config.yaml
d_model: 256
head_dim: 64
positions: "learned"
tie_embeddings: true
init_std_down: 0.00553
lr: 0.00716
grad_clip: 0.5
warmup_steps: 200
decay_shape: "linear"
batch_tokens: 32768
steps: 3595
Each number is 128 + 24 x the weight over its row's rms, rounded and kept within 0 to 255. Layers, rows and columns count from 0. The size above them is the row's rms in percent of the matrix's.

# layer 5 MLP down (transposed), 512x256, rms 0.184, rows 34-60, columns 0-127
size [106 107  99 113  90 105  96 106 111  38 107  99  93 103  90  99  95  92 101 108 105 110  83  93  89  92  96]
[[111 102  82 123 103 110 168  78 142 148 121 109 143 120 117 140 132 141 116 115 138 126 158 133 139 114 111 133 125  96 157 134 103 121 148 120 112 123 108 128 144 148 144 128 140 135  95 112 139 130 149 121 148 164 105 132  79 108 116 123 153 139 177 141 142  78  64 136 134 117 124 123 112  94 134 150 125 144 114 172 130 143  97 134 141 127 125  95 162  86 129 121 136 131 132 152 142 137  79  90 125 105 140 149 157 161  80  97 161 101 113 220 119  79 107  96 148 133 124 121 135  98 151 101 113 145 150 118]
 [170 146 108 117 135 143 141 169 136 155  90  88  84 126 131 163 133 147 140 140 109 153 106 122 141 107 115 119 152  91 160 153 112 149 152 110  83 151 150  96 122 132 113 139 103 158 160 120 151 117 154 133 133 137 152 120 114 106 117 153 121 127 145 154  88 133 106 128 157 143 122 120  93 127 138 155 114 126 121 133 140 108 133 164 137 136 145 152 135 153 161 144 116 155 157  92 118 115 103 109 151 135 162  71 129 143 135 114  78  90 168  99 172 108 135 158 144  96 134 160 120 109 101 138 137 145 141 141]
 [145 121 121 128 183 152 164 137 124 139 131 171 128 163 156 148 100 108 112 133 187  75 100 148 126 114 136 144 139 136 139 139 160 135 103 148 131 133  94 126 114 134 149 130 119  86 136 184  96 168 139 151 132 127 142 149 140 149 127 190  88 141  90  85 129 130 133 107  79  96 117 123 167 143  80 116 119 150 129 174 174 144 116 103 115 132 122 134 114  79 154 171 178 110 140 134 160 120 137 138 140 103 159 130 149 150  94 137 122 128  71 159 125 132 125 127 112 129 152  88 131 112  77 131 108 139 118 136]
 [132 129 161 127 155 144 162  66 101 131 113 139 110 111  99  91 136 111 124 150 111 110 139 143 177 149 106 125 142 112 182 114 118 130 172 127 107  99 139 113 138 168 144 133 120 128 125 123 140  84 121  86 155 136 140 146 124 116 132 123 130 108 135 146 139 109 104 146 155  87 143  99 153 138 124 132 114 124 118 103 151 107 134 167 155 114 153 143 124 111 100 110 118 116 149 110 139 109 125 182  92 159 158 115 125 122 122 114 123 144 121  87 131 149 118 111  76 167 114  93 169  92 142 132 153 125 166 205]
 [142 129 133  81 134 173 122 146 133 139  60 132 103  66  98  86 143 116 147 146 113 148 118 127 138 134 155 124 146 136 134 146 137 125 131 166 147 141 159 110 102 133 146 152 146 120 107 146 158 158 146 111 155 103  87 126 147 127 137 136 152 105 174 100  89 141 108 164 148 148 124 145 103  88  97 118 136 109 145 133 103 137 137  99 135 107  94 154  98  86 116 125  89 114 143 135 119 120 125 103  89 135 135 127 109 134 135 162 165 190 152  97  94 144 144 135 133 136 173 167 141 121 151 105 126 126 117 109]
 [ 92  98 126 109 136  74 106 150 143 106  92  86 142  92 150  90 102 117 118 125 143 136  95 164  81 164 100 120 151  88 125 132 132 134  92 145 182 136 120 107  71  97 149 125 117 140 167 155 141 138 171 101 137 128 117 118 100 132 138 137 120 139 137 115 129 130  68 128 144 100 154  84 103 147 104 140 179 131 141 136 135 117 144 174 148 175 118 176 113 139 154 147  99 158 122 104 118 123 142 117 105  99 112 108 174 122 104 142 118 152 106 159  99 127 167 130 125 139 113  99 121 117  98 118 133 121 121 163]
 [153 118 135  88  90 122 128 127 111 117 136 102 139 113 155 107 133 183 140 156 101 110 118 132 104 150 113 113 161 111 111 130 100 113 133 129 162 163 119 136 129 155 100  91  90 145 142  77 124 131 133 133 125 136  84 112 126 106 105 173 104 120 128 133 122 125 144 126 153 140 152 105 169 139 182 130 115 107 127 103 120 132 101 137 121 127 166  90  84 167 146 109 134 173 151 111  92  84 117  90 110 148 140 127 161 105 103 151 146 145 155 138 126 118 126 152  67 147 126 125 117 101 128 125 135 116 163 134]
 [120 132 134 130 110 158  96 164 123 135 109 164  98  94 134 122 140 121  79 124 134 146  91 135 117 142 126 133 105 107 118 108 154 115  56 112 118 115 156 134 123 128 143  87 161 102 130  97 136 141 145 117 162 112 161 110 136 153 104 114 167 132  89  95 109 126 114 134 146 121 150  75 114 133  95 160 118 144 121  91 168 149 132 153 115 125 104 132 133 114  92  98 143 131 154 135 132 141 137  83 144 144 110 134 106 137  79 138 148 141 100 110 145 121  84 139 116 144 100 177 129 146 154 121 154 153 130  98]
 [132 130 138 145 116 141 110 123 175 149 125 144 141 166 137 150  96 112 128 125 111 113  48 112 136 166 130 140 125 157 123 114 116 117 166  99 155 140 128 108  98 120  67  93 115 100 107  97 121 127  82 117 115 125 104 133 177 161 114 144 133 147 119 149 127 126 118 146 145 112 129 114  94 130 150 176 136 125 141 102 166 156 154 138 107 115 193  98  89 168 133 109 142 159 174 123 116 111 141 165 102 101  43 142 177 109 134 126 113 118 121 132 122 109 126 111 105 110 103 110  82 124 103 113 137  95 169 188]
 [162 152 167  80 119 116 149 172 116 155 112 118 148 119 149 120 133 135 110 126 141 113 131 121 149 115 169  85 109 152 154 117 122  99 116 115 169 125 120 125 117 117 134 120 128  96 153 185 112 106 154 147  92 142 122 157 127 167 155 109 119 105  81 122  85 118 114 163  79 119 123 155 146 113 149 123 161 134 115  69 128 125 137 115 139 119 152  95 137 162 160 160 176 100 112 107 131 150 136 118  84 128 111 169 113 141 114 157 132 161 130 110 156  90 132 119 102 139 154 148 148 154 123 109 123 135 101  71]
 [121 128 204 139 165  91 152 126 153 134 138 146 126 129 143 164 156 135 100 113 125 120 116 140 118 128 160 111 158 116 144  84  79  88  99 140 131 171 106 113 126 148  92 113  88 146 139 155 102 148 139 134 112 141 142 125 118 147 151 143 178 142 128 126 103 137  86 129 114 131 117 133  68  86 162 141 123 144 127 150 141 148 105 106 119  96 109 119 119 144 140 147 121 120  86 133 123 104 115 123 123 110 120 147 125 148 116 125 148 145 109 135 126 115  84 141 113 142  96 115 145 124 145  89 147 125 121 119]
 [ 81 157 130 117 125 128 151 162 131 129 137 130 126 140 146  97  97 140  89 171  85 132 127 106  43 129  97 151 119 113 109 126 103  92 123 121 137 120 134 139 119 131  82  88 125 132 120 101 131 136 123 104 132 132 163  77 163 146 120 126 123 125 130 136 157 138 122 149 135 125 155 125 112 124 151 133 133 100 117  90 168 118 164  84 109 122 136 132 152  97 135 121 114 134 145 132 114 119 165 173 105  95 163 108 165 163 153 147 127 112 118 101 128 130 121 118 141 124 124 132 125 117  87 138 105 132 139 108]
 [103 103 130 158 140 157 100 123 179 148 131 126  82 108 120 111 139 104 153 150 124 153 118 129 131 112 164 157 124  93 126  98 189 128 110 141 163 152 126 136 143 109 106 105  90 134 127 130 149 116  73 145 145 135  82 139 145 136  64 126 148 116 150 127 132 170  89 110 162 148 148 148 127 125 155 145 117 136 184 104 156  91  88 119 119 131 115 124  99 164 116 146 127 127 137 123 172 140 124 129 113 156  80 101 145  75 131 175 116 109 116 135 118 120 105 136 139 126 113 131 148 173  99 164 129  80  96 115]
 [105 120 136 145  97 134 154 149 120 165 135 114 128  97  88 118 137 130 130 123  83 143  88 149 105 145 131 116 155 153 126 137 131 158 114 119 108 104 153 138 159  96 145 141 146 125 106 144 115 133 154 123 138 137 137  83 107 105 116 150 108 112 144 123 132 112 130 127 102 107 126 144 129 139  82 110 135 136  77 135 168 130 121 155 119 131  71 161 123 120 121 146 119 127 144 127 148 123 152  93  74 167 131 117 112 146 119 157 146 103 114 126 126 119 142 107 141 145 124 109 146  95 167 122 142 105 131 110]
 [172 157 115 204 152 139 115 181  91 132 140 150 114 115 148  63 130 144 119 128 107 105 126 106 115 160 123 103 113 140 158 113 138 120  99 158 115 126  79 139 169 169  99 136 109 126 141 191 163 156 136  94 134 139 108 103 145 131 142 131 139 135  98  79 140 150  98 132 115 113 146 131 157 116 119 115 116 121 141 130 126 121  94 106 135 147 181 166  99 126 176 147 142 104 168 156 108 155 146 129  86 149 133 125 162 127 117 135 118 153  92  93 113 144 115 137 101 114  97 133 136 139  92 163  78 161 158 126]
 [149 143 163 135 123 132 160 126 121 171 126 121 155  71  84 152 159 130 116  87 180  97 159  91 123 105 134 120 159  90 118 135 139 118 120  97 146 150  93 149  93 128 152 138 143 120 142 102 107 112 131 100 111 166 128 125 113 157 141 119 123 141 123 149 141 148 135 125 124 139 137 158 132 137 149  78 102 128 150 118 155 132 168 113 123 132  98 147 106 139 163 159 109 113 149  58 138 135 102 118  79 113 140 169 121 107 134 129 126 140 181 120 116 163 121 151 127 143 157 103 151 118 175 118 100 111 139 171]
 [111 133 113 130 150 141 142 135 128 142  97 155 116  87 114  96 143 111 146 135 118 158  96 123  97 121 114 121 131 118 134 156 113 142 123 139 148 124 119 158 109 127 153 111 128 147 102 151 128  90  74 165 132  82 129 137 140 107 141 150 107  95 133 125 108 172 150 135 124  92 138 100 127 150 140 159 144 153  90 109 101 114 126 128 175  99  96 130 186 165 107 118 123 143 147 153 118  91 138  91 120 190 129 124 132 125 117 129  98 169 139 133 126 149  92 134 123 126 151 138 107 126  92 130  95  60  96 127]
 [134 109 141 127  99 138 171 132 155 121  79 123 134 178 126 146 133 111  94 151 148 105 167 154 144  91  84  93 120 145 128 158 114 110 103 143 110 154 133 165 150 115 107 134 108 164  76 124 103 132 127 123 113 129 104  98 124 165 118 159 126 119 168  99 121 128 123 164 183 146 111 133 147 139 113  78  96 120 141 111 155 127 179 120 141 142 145 173 137 133 144 152 124 128  88 123 149  89  96 118 119 166 141 126 102 155 119 127  79 113 112 146 122 175 117 123 138 158 146 137 157 194 117 119  99 110 161 145]
 [153 134 134 127 151  90 156 177 140 139 125 116 110  81 147 116 134 133 104 104 113  86 130 135 118 115 178 114  93  60 131 126 113 151  91 159 123 164 110 147 115 117 132 124 133 127 106 132 129 138 127 110 100 134 124 146 149 145 174 148 110 139 130 175 118 147 114 108 109  78 115  65 131 153 148 142  90 112 148 114 121 111 216 165 145 140 142 105 106 180 144 145 136 154 126 111 129 126 122 134 126 141 145 131 125 124 122 148  92 149 127 102 141 156 185  95 129 144 143 147 100 119 133  94  92 164 163 131]
 [ 96 123 168 151 144 141  95 196 116 140 136  86 169 150 170 125 140 144  99 117 119 150 117 126 120 123 108 121 129 141 154 115  88 139 130 128 102 148 152 119 116 129 127 143 127 163 121 184 142 144 121 121 149 157 124 116 116 131 139 140 173 155 148 110 120 170  72 145 166 117 144 118  85 118 138 138 175 134 141 109 133 138 144 108 111 117 141 128 121 133 109 151 133 182 159 155 180 145  90 117  97 143 140 125 146 115 152 115 123 109 131 120 159 131 170 123 142 151 128 106 139 100 115 165 106 125 124  99]
 [134 120 125 116 148 141 112 170  98 208 159 138 105 130 113 150 115 154 166 173 108 121 116 113 106 148 131 122 141 112 135  81  67 118 129 130 126 110  90 132 184 152 120  96 147 170  72 134 107 119 158 101 179 132 142 120 167 148 139 115 131 131 147 149 150  92 149 109 162 130  90 136 110 139 145 108 116 146 108 125 139 115  73 135 130 125  96 138 118  68 134 117 145 114 160 123 112 173 149 147 130 158 118 146 110 120 134 122 127 128 123 120 134 160 105 159 162 121 124 117  88 102 105 164 127 121  80 164]
 [152 102 131  91 120 101  71 102 132 109 129 119 110 124 157 124  95 112 177 108 161  88 149 100 144 139 152  93 111 123 143 158 104 166 127 129 146 148 174 130 131 138 119 161 115  99  79 120 116 103 119 124 145 128 126  72 102 127 122 150 131 118 130 102 144 103 138 101 130 132 152 131 133 101 100 136 150 171 116  92 148 139 138 140 165 149 113 100 141 103 150 111 121 117 165  80  91 110 140 123 119 169 123 104 153 172 156 146 134 136 151 153 109 119  86 123 138 109 153 137 161 114 168  74 126 109 127 100]
 [134 129 132 132  95 152 135 133 145 128 112 117 131 118 140 138  98 110 131 163 126 127 126 126 130 129 165 109 134 159 111 134 110 128 117 111 146 115 148 136 146 113 127 103 127 136 144 147  90 152 110 180 146 154 134 174 152 168 139 163 151 178  88 133 109 197 129 127 110 164 133 117 117 142 103 144 142  81 118 116 113 109 121 116 124 112 113 151 107 176 131 180 102 129  48 174 136 158 115 121  98 129 119  95  98 146 138 136 121  92 130 117 127 146 162 118 163  99 133 118 123 147 130 154 136 100 134 143]
 [149 133 124 117 129 120 102 155 146 155 109 135 164 111 104 114 142 129 134 125  94 134 125 137 135 149  84 138 144  91  90 109 122 129  97  88 104 164 125 142 124 155  59 127 154  80 158 122 132 119 123 168 177 104 138  81 145 156 129 131 139 125 112  87 108 123  98 137 112 117 165 148 130 141 133 144 146 150 130 144 110 122 138  97 131 123 122 128 122 150 112 146 101 147 134 134 112 143  92 103 121 125 131 119 137 129 115 134  98 134 134 116 116 117 119 151 123  79 171 137 100 169 100  88 158 176 118 173]
 [130 112  97 143 120 183 132 145 113 134 145  97 114 111 157 111 117 110 149 146 113 145 129 129 144 138 128 139 122 120 205 139 139 121 142 148 135 126 117 138  94  89 144 150 108 117 125 155 149 129 114  74 127 148 134 157 140 171 134 149 119 110 146 102  87 138 133 143 146 141 144 127 116 148 123  99 152 161 155 127 114 116 129 102 118 127 119  84 131  94 178 121 136 122 167 122 138 145 104 120 118 183 123 144 152  89 144 146 167  92 134 109 130 142 163 146 116 123 141 105 117 162 130  97 130 108 135 153]
 [132 136 140 105 120 117 149 132 139 190 133 132 141  95 190 144 130 160 162 134 135 156  84  98 156 113 129  92 115 110 137 144 121 128  97 135 134 117 105 111 127  96 131 107  88  98 122 155 104 102  88 120 115 150 108 139 138 108 172 118 168  70 146 161 137 161  84 159 138 106 160 131 179 153 118  87 104 145 114 123 130 116 139 130 140 159 133 159 188  90 119 127 136 109 128 164 112 119 123 130 143 142 132  93 127 192 149 160 157  92 109 173 104 153 136 126  88 128 133 149 116 171 113 110 109 153 167 130]
 [138 126 118 122 155 123 132 126 150 133 148 141 160 123  91 118 122 140 180 154 135 152 149 136 169 124 114 111 101 125 151 131 110 121 171 152 132  85 129 183  99 125  80 111 129  96 134 116  99 131 159 123 141  97 126 125 137 126 145 124 160 129 162  97 164 115 143 157  77 133 130 129 136 124 106 119 122 102 129 156 168 146 109  98 112 154  70 157 126 101 143 119  88 154 141 126 154 170 121 162 105 155 162 115 159 151 146 118 174 137 104 120 169 156 144 137 167 107  88 173 130 130 156  96  85 136 120 161]]
# layer 5 MLP up, 512x256, rms 0.191, rows 35-61, columns 0-127
size [102 109 112 105  94  96  99 116  36  98 111  95  95 104 111  91 116  96  90  98 106 104  97 111  95  78  96]
[[149 167 108 137 139 127 132 106 103 146 164 112 124 157 179 110 132 170 149 144 117 138 115  73 108 163 129 106  90 128  97 122 120 184 163 146  98 153 177 156 100  95 166  95  99 172 147  71 180 119 158 116 118 156  83 116 171 107 124 113 106 117 139 153 123 120 151 119 146 145 132 168  84 146 103 141 193 104 134 124 140 102  87 130 152 112 142 127 136 128 102 114 129 120 149  66 109 128 144 123 134 125 136 138  88 136 134 147  94  98 108 117 127 101 111 155 121 110 135 116  99 104 144 140 158 156 111 135]
 [ 94 147  90 117 187 122 144  96 152 128 152 119  78 134 136 138 171 126 131 143 136  98 147 138 124 123 199 148 116 147 127 155 125 126 120 134 151 130 138 127 168 143 138 144 117 165 125 114 118 118 130 152 108 114 137 172  79 127 103 150 101 155 116 109 152 137 113 164 108 169 132 130 131 158 158 114 138  73 135 136 143 114 104 125  88 122 147 140 100 154  92 113  99 147 157 123 103 127 146 137 165 102 166 138 134  85 105 147 110 156 136 120 119 114 112 142 101 172 178 137 128  96 125 140 131 148 169 105]
 [123 119 137 122 138 136 108 131 101 107 119 101 166 125 106 138 139  94 159 109 138 145 102 127 123  98 150 161 136 149  98 148  99 190  83 173 115 159 147 131 157 134 103  69 160 173 134  90  97  60 117 155 118  83  92 118 120 139 133 110  91 158  75 126 100 107 156 152 155 135 123 107 107  96 109 118 138 129 155 155 155  91 128 101 135 116 118  96  93 114 152 122 140 128 157 148 165 194 137 178 123 108 136 140 183 130 123 132 119 131 123 178 154 139 142  89 129  85 121 107 125 136 161 116  84 144 138  76]
 [132 116 118 106 126 159 148 158 134 135 126 104 103 125 127 111 159 139 115 177 132 101 141  72 132 144 141 160 121  91 109  89 139 110 116 140 128  95 152 140  87 171 134 114 134 164  80 139 144 142 155 147 139  88 140 124 170 102 182 168 120 127 126  96 161 126  77 134 141 156 108 131 131 130 102 113 117 108 108  88 147 147 152 132 120 113 160 152 136 112  99  96 127 142 106 135 127 129 155 126 135 104 141 164 161 121 123 156 149 115 125 115 140  99 108 149 154  61  94 152 146  89 146  53  96 119 143 164]
 [145 107 117 112 145 113 149 183 143 120 133 123 118  99 155 112 137 101 101 121 104 147  94 123 157 163 121 184 172 116 107 112 155 129 131 110  92 123 135 122 112  84 161 165 137 135 134 135 165 137 136 117 155  75 133 150  81 120 107 143 103 144  92 118 151 165 109 119 151 137 131  81 132 196 144 123 142 101 139 127 101 112 109 151 122 113 130 190 135  97  96  83 126 115  90 135 156 125 123 142 124 110 146 127 144 103 122 141 138 134 129 162 103 127 132 148 149 102 126 146 103 145 111 114 120 113 103 136]
 [138 140 127 151 109 126 118 113 124 104 124 121 154 141 104  84 151 132  96 141 122  98 126 144 123  92  96 169 111 119 158 136 127 139 161 154 152 137 149 147 104  78 116 110 117 131 135 125 121 150 129 108  98 132 128 130 128  77 163 129 105 153 103 149 138 116 142 136 131 113 179 149 127 129 114 132 157 134 139 133 138 139 119 115 114 153 173 123 117 135 121 174 125 129 128 137 115 178 115  98 138  84 128 157 108 145 115 126 125 104  90 164 111  90 133  90 106 125 142 111 156 115 139 153 109 108 108 178]
 [140 137 142 116 124 126  85 136 171 105 137 158 150 130 116 101 148 112 111 128 124 134 139 118 153 132 127 125  78 140 121 124 153  99 110  93 128 134 115 136 159 126 168 165 145 126 100 151 189 126 129 111 130 112 150 137 110 106 104 134 156 153  93 154 136  54 129 105 157 164 132 122 105 151 151 168 147 126  97 179 142 118 154 121 157 133 122  83 155 137 106 124 127 116 132 139 128 107 140 149 136 155 174 130 109 106 117  94 127 149 118 156 126 141 115 101 117 110  76 103  86 164 124 140 112 121 109 106]
 [133 194  63 153 144 171 141 135 149 113 126 166 109 159 140 167 125 123 133 190 135 127 146 128 140 104 118 137 133 139 133 118 116 136 141 168 111 120  95 153 125 153 143  69 114 159 109 158  93 122 143 157 137 158 108 115 122 100  95 169  98 116 144 142 127 166 133 116  96 154 179 122 160 148 123 148 148 140 164 182 156  96 123 113 132 141 127 100 134 111  80 135 100 163 130 120  92  94 144 131 126 139 134 145 116 141 116 126 139 136 149  75 186 126  74 157  73 148 166 119 177 120 154 118 146 122 160  78]
 [125  98 103 136  98 106 144 109 109  84 125 105 149 112 120 126 153 111 112 129 115 109  88 128 156  56 106 101  81 122 110 134 116 118 179 106 123 134 125 114  88 100  95 120 135  82 152 100 142 112 177 139 151 106 113 127 147 112 138 124 111  95 110 140 185 131 119 121 109 126 142 117 178 135 137 128  62 127 139 130 131 124  97 103 106 145 168  90 115 128 118 150 112 151  75 161 143 104 129 139 165 119 146 129 126 116  94 138 131 116 161  75 141 142  79 127 145 132 152 118 107 151 124 175 121 183 127 116]
 [114 115 141 111 154 118 107 110 116 144 132 191 103 139 104 153 154 132 112  75 159  93 121 103 122 130 170 165  86 143 132  95 114 112 128  89  91 114 122 151 139 138 108 106 109 154 140 148 115 143 133 140 103 106 137 152 118 109 155 130 126 104 127 123 169 137 100 109 109 126 134 159  97 104 128 125 112  92 111 193 127 125 117 138 117  56 126  96 125 125 116 145 123 125 145 111 102 138 126 170 148 144 122 156 147 126  62 127 172 143 133 129 103 124 117 127  95 113 112 123 139 109 115 157 181 162 127 119]
 [ 92 139 107 133 134 145 142 147 122 135 132 161  87 136 136 118 163 181 132 132 104 117 137 121 120 129 125 105 147 158 122 104 121  97 181 163 133 118 129 118 124 158 134 127 114 126 112 157 111 118 155 131 103 130 144 139 138  91 184 128 100 111 161 162 133 133 146 109  92 128 138 145  95 132 125 120 154 115 131 123 115 105 167 170 175  84 131 124 133 128 146 117 107 138 127 164  99 123 108 133 160 153 135 126 174  92 132 114  76 129 165 150 101 120  81 155  97 159 107 124 115  94 172 128 152 128 138 103]
 [152  94 141 151 108 127 120 130 125 161 152 138 150 174 123 113 104 133 104 101 121 108 101 146 127 139 144  96 128 138  98 130 115 110 139 117 130 182 125 148 120 108 192 141 139 149 101 126 163 101 172 139 122 146 162  98 148 157 151 155 101 137 138 124 178  91 118 126 132  99 125 147 167 123 134 119 114 127 113 137 122 127 112 114 117 102 174 122 104 143 145 126 139 118 121 132 132 166 155 145 122 168 133 104  70 163  96 154  89 161 126 120 111 115 132 122 111 136 134 133 113 131 110  62 173 143 135 120]
 [146 118 131 161 102 115 152 124 159 120 154 150 112 145 124 181 145 143 134 126  84 122 147 132 138 145 126 126 102 168 127 160 172 145 168 122  87 159 119 126 102  97  90 133 176 109 128 100 131 147  94 147 120 106 120 111 126 115 104  86 136 144  99 106 149 130 153 147 136 124  89 117 119 128 159 118 105 125  89 126 125 119 146 128 160 137 129 138 103 137 154 118  87  92 155 178 122 130 107  70 114 132 100  95  95 152 126 138 139 130 123 148 140 116 125 119 103 126 108 159 148 172 167 130 162  89 114  93]
 [132 126 135 165 142 118 124 113 159  96 134 134 133 140 137 130 140  99 131 118 154 119 128 125 119 124 160 172  89 105 118 127 117 122 133 125 123 136 170 135 123 125 138 113 117 164 142 123 173 117 142 149  84 161 161 116 126 100 128 144 116 178 129 146 102 136  97 155 122 119 134 129  83 139 154  85 119 138 145 111 106 156  92 140 115 174 150  82 154 143 124 114 111 159  96 101 111 134 136 144 142 134 139 148  98  88 125 109 104 120 138 184  90  90 142 155 101 141 176 106 142  88 191 125 180  94 121 143]
 [112 122 115 116 111 184  87 138 100 115 106 123 128 121 154 117 150 137 108 119  95 106  94 135 144 157 134 158 150 148 136 163 156 112 129 172 140 171 132  93 137 148 158 123 109 179  85 135 130 138 119 151 109  92 131 159 112  98 129 163  64  87 136 119 132 147 140 125 121 147 139 164 115 112 152 106 145 105 117 108 118 133 129 106 144  96 107 112  92  98  85 134  84 107 109 132 126 115 134 145 134 176 129 136 111 103 105 161 114 120  99 164 108 153 129 140 106 113 162 117 173  91 131 103 133 113  95 121]
 [146 140  83 125 130 150 123 127 133 103 138 148 165 100 169 117 130  85 169 139 121 103 153 126 105 132 138 137 102 110  59 106 130 133 100 142 148  70 113 113 143 114 138  82 143 155 123 147 126 110  66 116 131 127 129 137 166 151 136 166 129 106 134 137 156 152 108 105 106 120 114 142  96 135  59 120  99 169 136 159 115 129 125 157 139 121 157 145 118 153 143 153 128 148  98 141  85 107 108  93 147 154 172 106 131  98 144 126 170 104 173 154 106 140 145 139 116  83 113 169 107 120 160 146 143 114 141 159]
 [125 143 107 123 155 150 141 118 108 106 137 109 138 158 120 137 119 117 121 143 144 169 127 162 103 151 125 140 117 134  95 155  81 111 120 106 111 166 120 136 126 135 107 127 137 163 126 103 156 125 120 126 164 119 124  81 132  64 123 114 110 173 143 180 131 131 150 168  89 183 134 113  95 143 183 128  71 121 127  90 149  60 112 170  95 123 118 114 117 138 108 156 138 107 108 150 152 128 140 141 136 152 131 109 120  87 111 111 102 158 117  97  84 161  97 120 127 144 146 130 127 110 164 149 135 144 107 173]
 [176 133 139 125 104 131 139 102 117  93 123 137  92 136 129 129 119 142 139 132 126 129 131 140 106 106 101 120  89 133 114  84 103 117 111 134 133 141 115 129 139 110 137 127 118  93 108 107 123  99 147 106 114  86 144 130 110 131 105  82  91  98 133 165 121 163 164 111  91 128 135 129 143 101 129  70 152 149 116 139 118  89 131 139 152 152 153 129 121  95 109 179 132 126 147 116 126 142 133 187 160 150  85 121 163  91  89 157 120 163 162 114 110 141 115 143  77 137 128 110  99 135 135 101 125 136 118 118]
 [155 146 150 157  92 159 113  99 131 133 112 159 149 154 114 135 127 103 170 115 132 112 132 106 121  96  92 133 126 118 154 138  94 128 124 109 131  95 150 134 134 107 161 147 139 187 111 132 109 125 117 111 116 143 129 170 151 139 106  96 172 149  96 147 222 100  97 163 102 123 105 136 132 101  95 129 109 158 157 123 134 121 174 171  89 149 124 140 136  96  92 144 153 116 153 123 164 132 121 117 132 129 136 133  94 155  96 155 118 147 106 144 149  92 150 117 115 133 178 123 139 142 148 134 129 105 128 130]
 [122 183 162 145 160 128  94 150 131 102 111 164 120 120 109 119 107 132 106 131 123 150 125 125 116 139 157 121 152 153 143 111 133 135 157 157 143 108 132 127 165 135 100  82 137 140 113 102 124 153  65 125 132 103 104 109 142 162 102 118 155 143 139 153  89 140 111  94 142 128  81  98 110 141 157 123 139 128  89 137 181 109  69 113 134 154 107 141 146  93 120 139 147 141 134  77 130 120 142 146 113 172 140 139 123 170 134 142 123 154 123 115 142 124 110 129 146  84 125 160 159 168 151 124 139 137 105 124]
 [120 142 145 125 112 163 135 100 150  89 108 128 155 133 131 144 142 105 118 107 109 150  97 139 139 127 121 178 143 176 117 125 125 178 123 108 101 151  82  99  94 127 143 161 136 135 127 115 103  98 159 156  97 131 129 129 158 131 138 130 152 122 129 131 151 149 104 132 108 132 101 117 113 126  92 137 174 104 104 124 138 184 119 121 121 129  97 164 140 120 135 109 140 134 122 156 121 145  79 108 119 140 144 124 129  81 116 128 103 115 134  91  90 187 117 112 142  99 135 160 114 104 123 166 133 112  97 174]
 [126 103 121 136 134 135 154 135 145 100 132  89 150 118 143  91 146 129  99 149 105 123 141 138 130 146 124 116 112 113 139 129 117 149 149 109 160 125 122 104 134 165 117  98 147 107 165 128 139  99 117 149 120 140 150 126 122 117  77  85 132 104 165 103 122 111 149 133  80 131 140 150 150 104 142 132 153  79 135 171 148 120 123 133 129 134 110 148 141 140 154 134 143 172 115 103 144 108 168 155 150 136 162 149 170 151 114 138 172 135 138 155  66 112 136 151 180  76 130 122 180 153 134  96 126 150 102 139]
 [118  90  68 145 112 142 127 133 150 107 151 107 135 126 139 103 142  98 143 100  92 107 149 109 129 135 147 156 112  54 118 120 125 138 137 110 117 116 145 123 146  99 130 114 117 119 142  98 102 148 133 103 118 158 119 134 136 105 121  91 125 130 123 106 119 129 100 103 139 170 149 136 103 126 132 148 112 126 116 101 121 119 110 114 115 118 151 119 148 152 168 117 105 155 100 119  96 137 156 102 140 144 163 158 129 160 138 174 125 123 161 148 119  95 126 114  65 116 135 111 126 102 152 123 159 134  88 147]
 [144 152 194 116 156 118 112  81 119 143 115 117 101 123 126 146 133 179 121 179 186 133 122 151 148 137 128 178 122 165 120 149 100 145 147 126  96 137 141 135  88 175 140 128 122 115  73 146 102 122 127 141 134 100 111 137 126 114 156 102 115 137 134 116 160  97 107 160  97 119  83 134 114  90  96 133 166  80 137 161 180 148 108 110 139 111 152 162 117 125 108 163 101 150 130 128 148  84 118 118 110 115  97 161 167 148 111 126 121 111 147 117 161 143 174 110 167 132 113 129 107 120 114 125  90 145 162 137]
 [132 127 127 115 149 184 116 129 136 129  79 135 112 175  97  97 132 142 169 102 136 130 132 135 110 114 157 114 156 148 159 171 156 167 123 123 124 124 108 142  99 127 116  73  87 141 112 132 150 118  81 126 116 101 186 148 140  84 141 115  77 123 120 120 192 129 140 161  53 146 170 159  95 136 137  96 105 114  97 122 122 125 142 130 113 115 131 148 150 108 122 117 111 167 129 149 118  94  85 117 172 133 145 156 134 124 121 124 127  99 121 138 108 147 159 146 109 118 117 161 121 167  78 132  88 108 112 112]
 [129 150 173  95 110 152 120  91 126 113 104 116 100 167 120 129 150 122 112 111 145 156  98 128 124  98 150 154 133 190 114 154 171 108 126 168 152  96 101 130 109 128  89 101 119  83 134 161 126 100 137 221 112 141 105  87 127 138 136 114 135 108 163  84 120 110 124 109 131 158 127  94 124 123 124 124 107 105 115 161 112 118 135 102 146 106 128 137 109 146 103 151  73 139 113 125 118 141  72 132 181 139 119 176 108 134 126 129 120 146  97 135 136 166 162 110 108 156 103 160 110 102  93 205 129 103  90 156]
 [144 113 155 113 108 132 159 120 143 146 105 145  94 135 130 126 122 110 129 158  93 124 101 135 136 106 121 147 115 145 103 117 120 134 148 176  89  97 109 181 154 192 133 166 127 126  97  86 125 152 128 155  84  86 129 148 149 128  89 131 139 128 139  82 192  94 115 186 120  57 145 161  97 145 134 125 157  99 129 162 137 136 147 127 109 138 141 151 104 137 145 138 109 108 128 164  94 156  89 123 108 175 128  99 142 103 152 143 124 111 120 108  89  72 161 142  97 172 101 126 107 168 167 132 147 109 100 124]]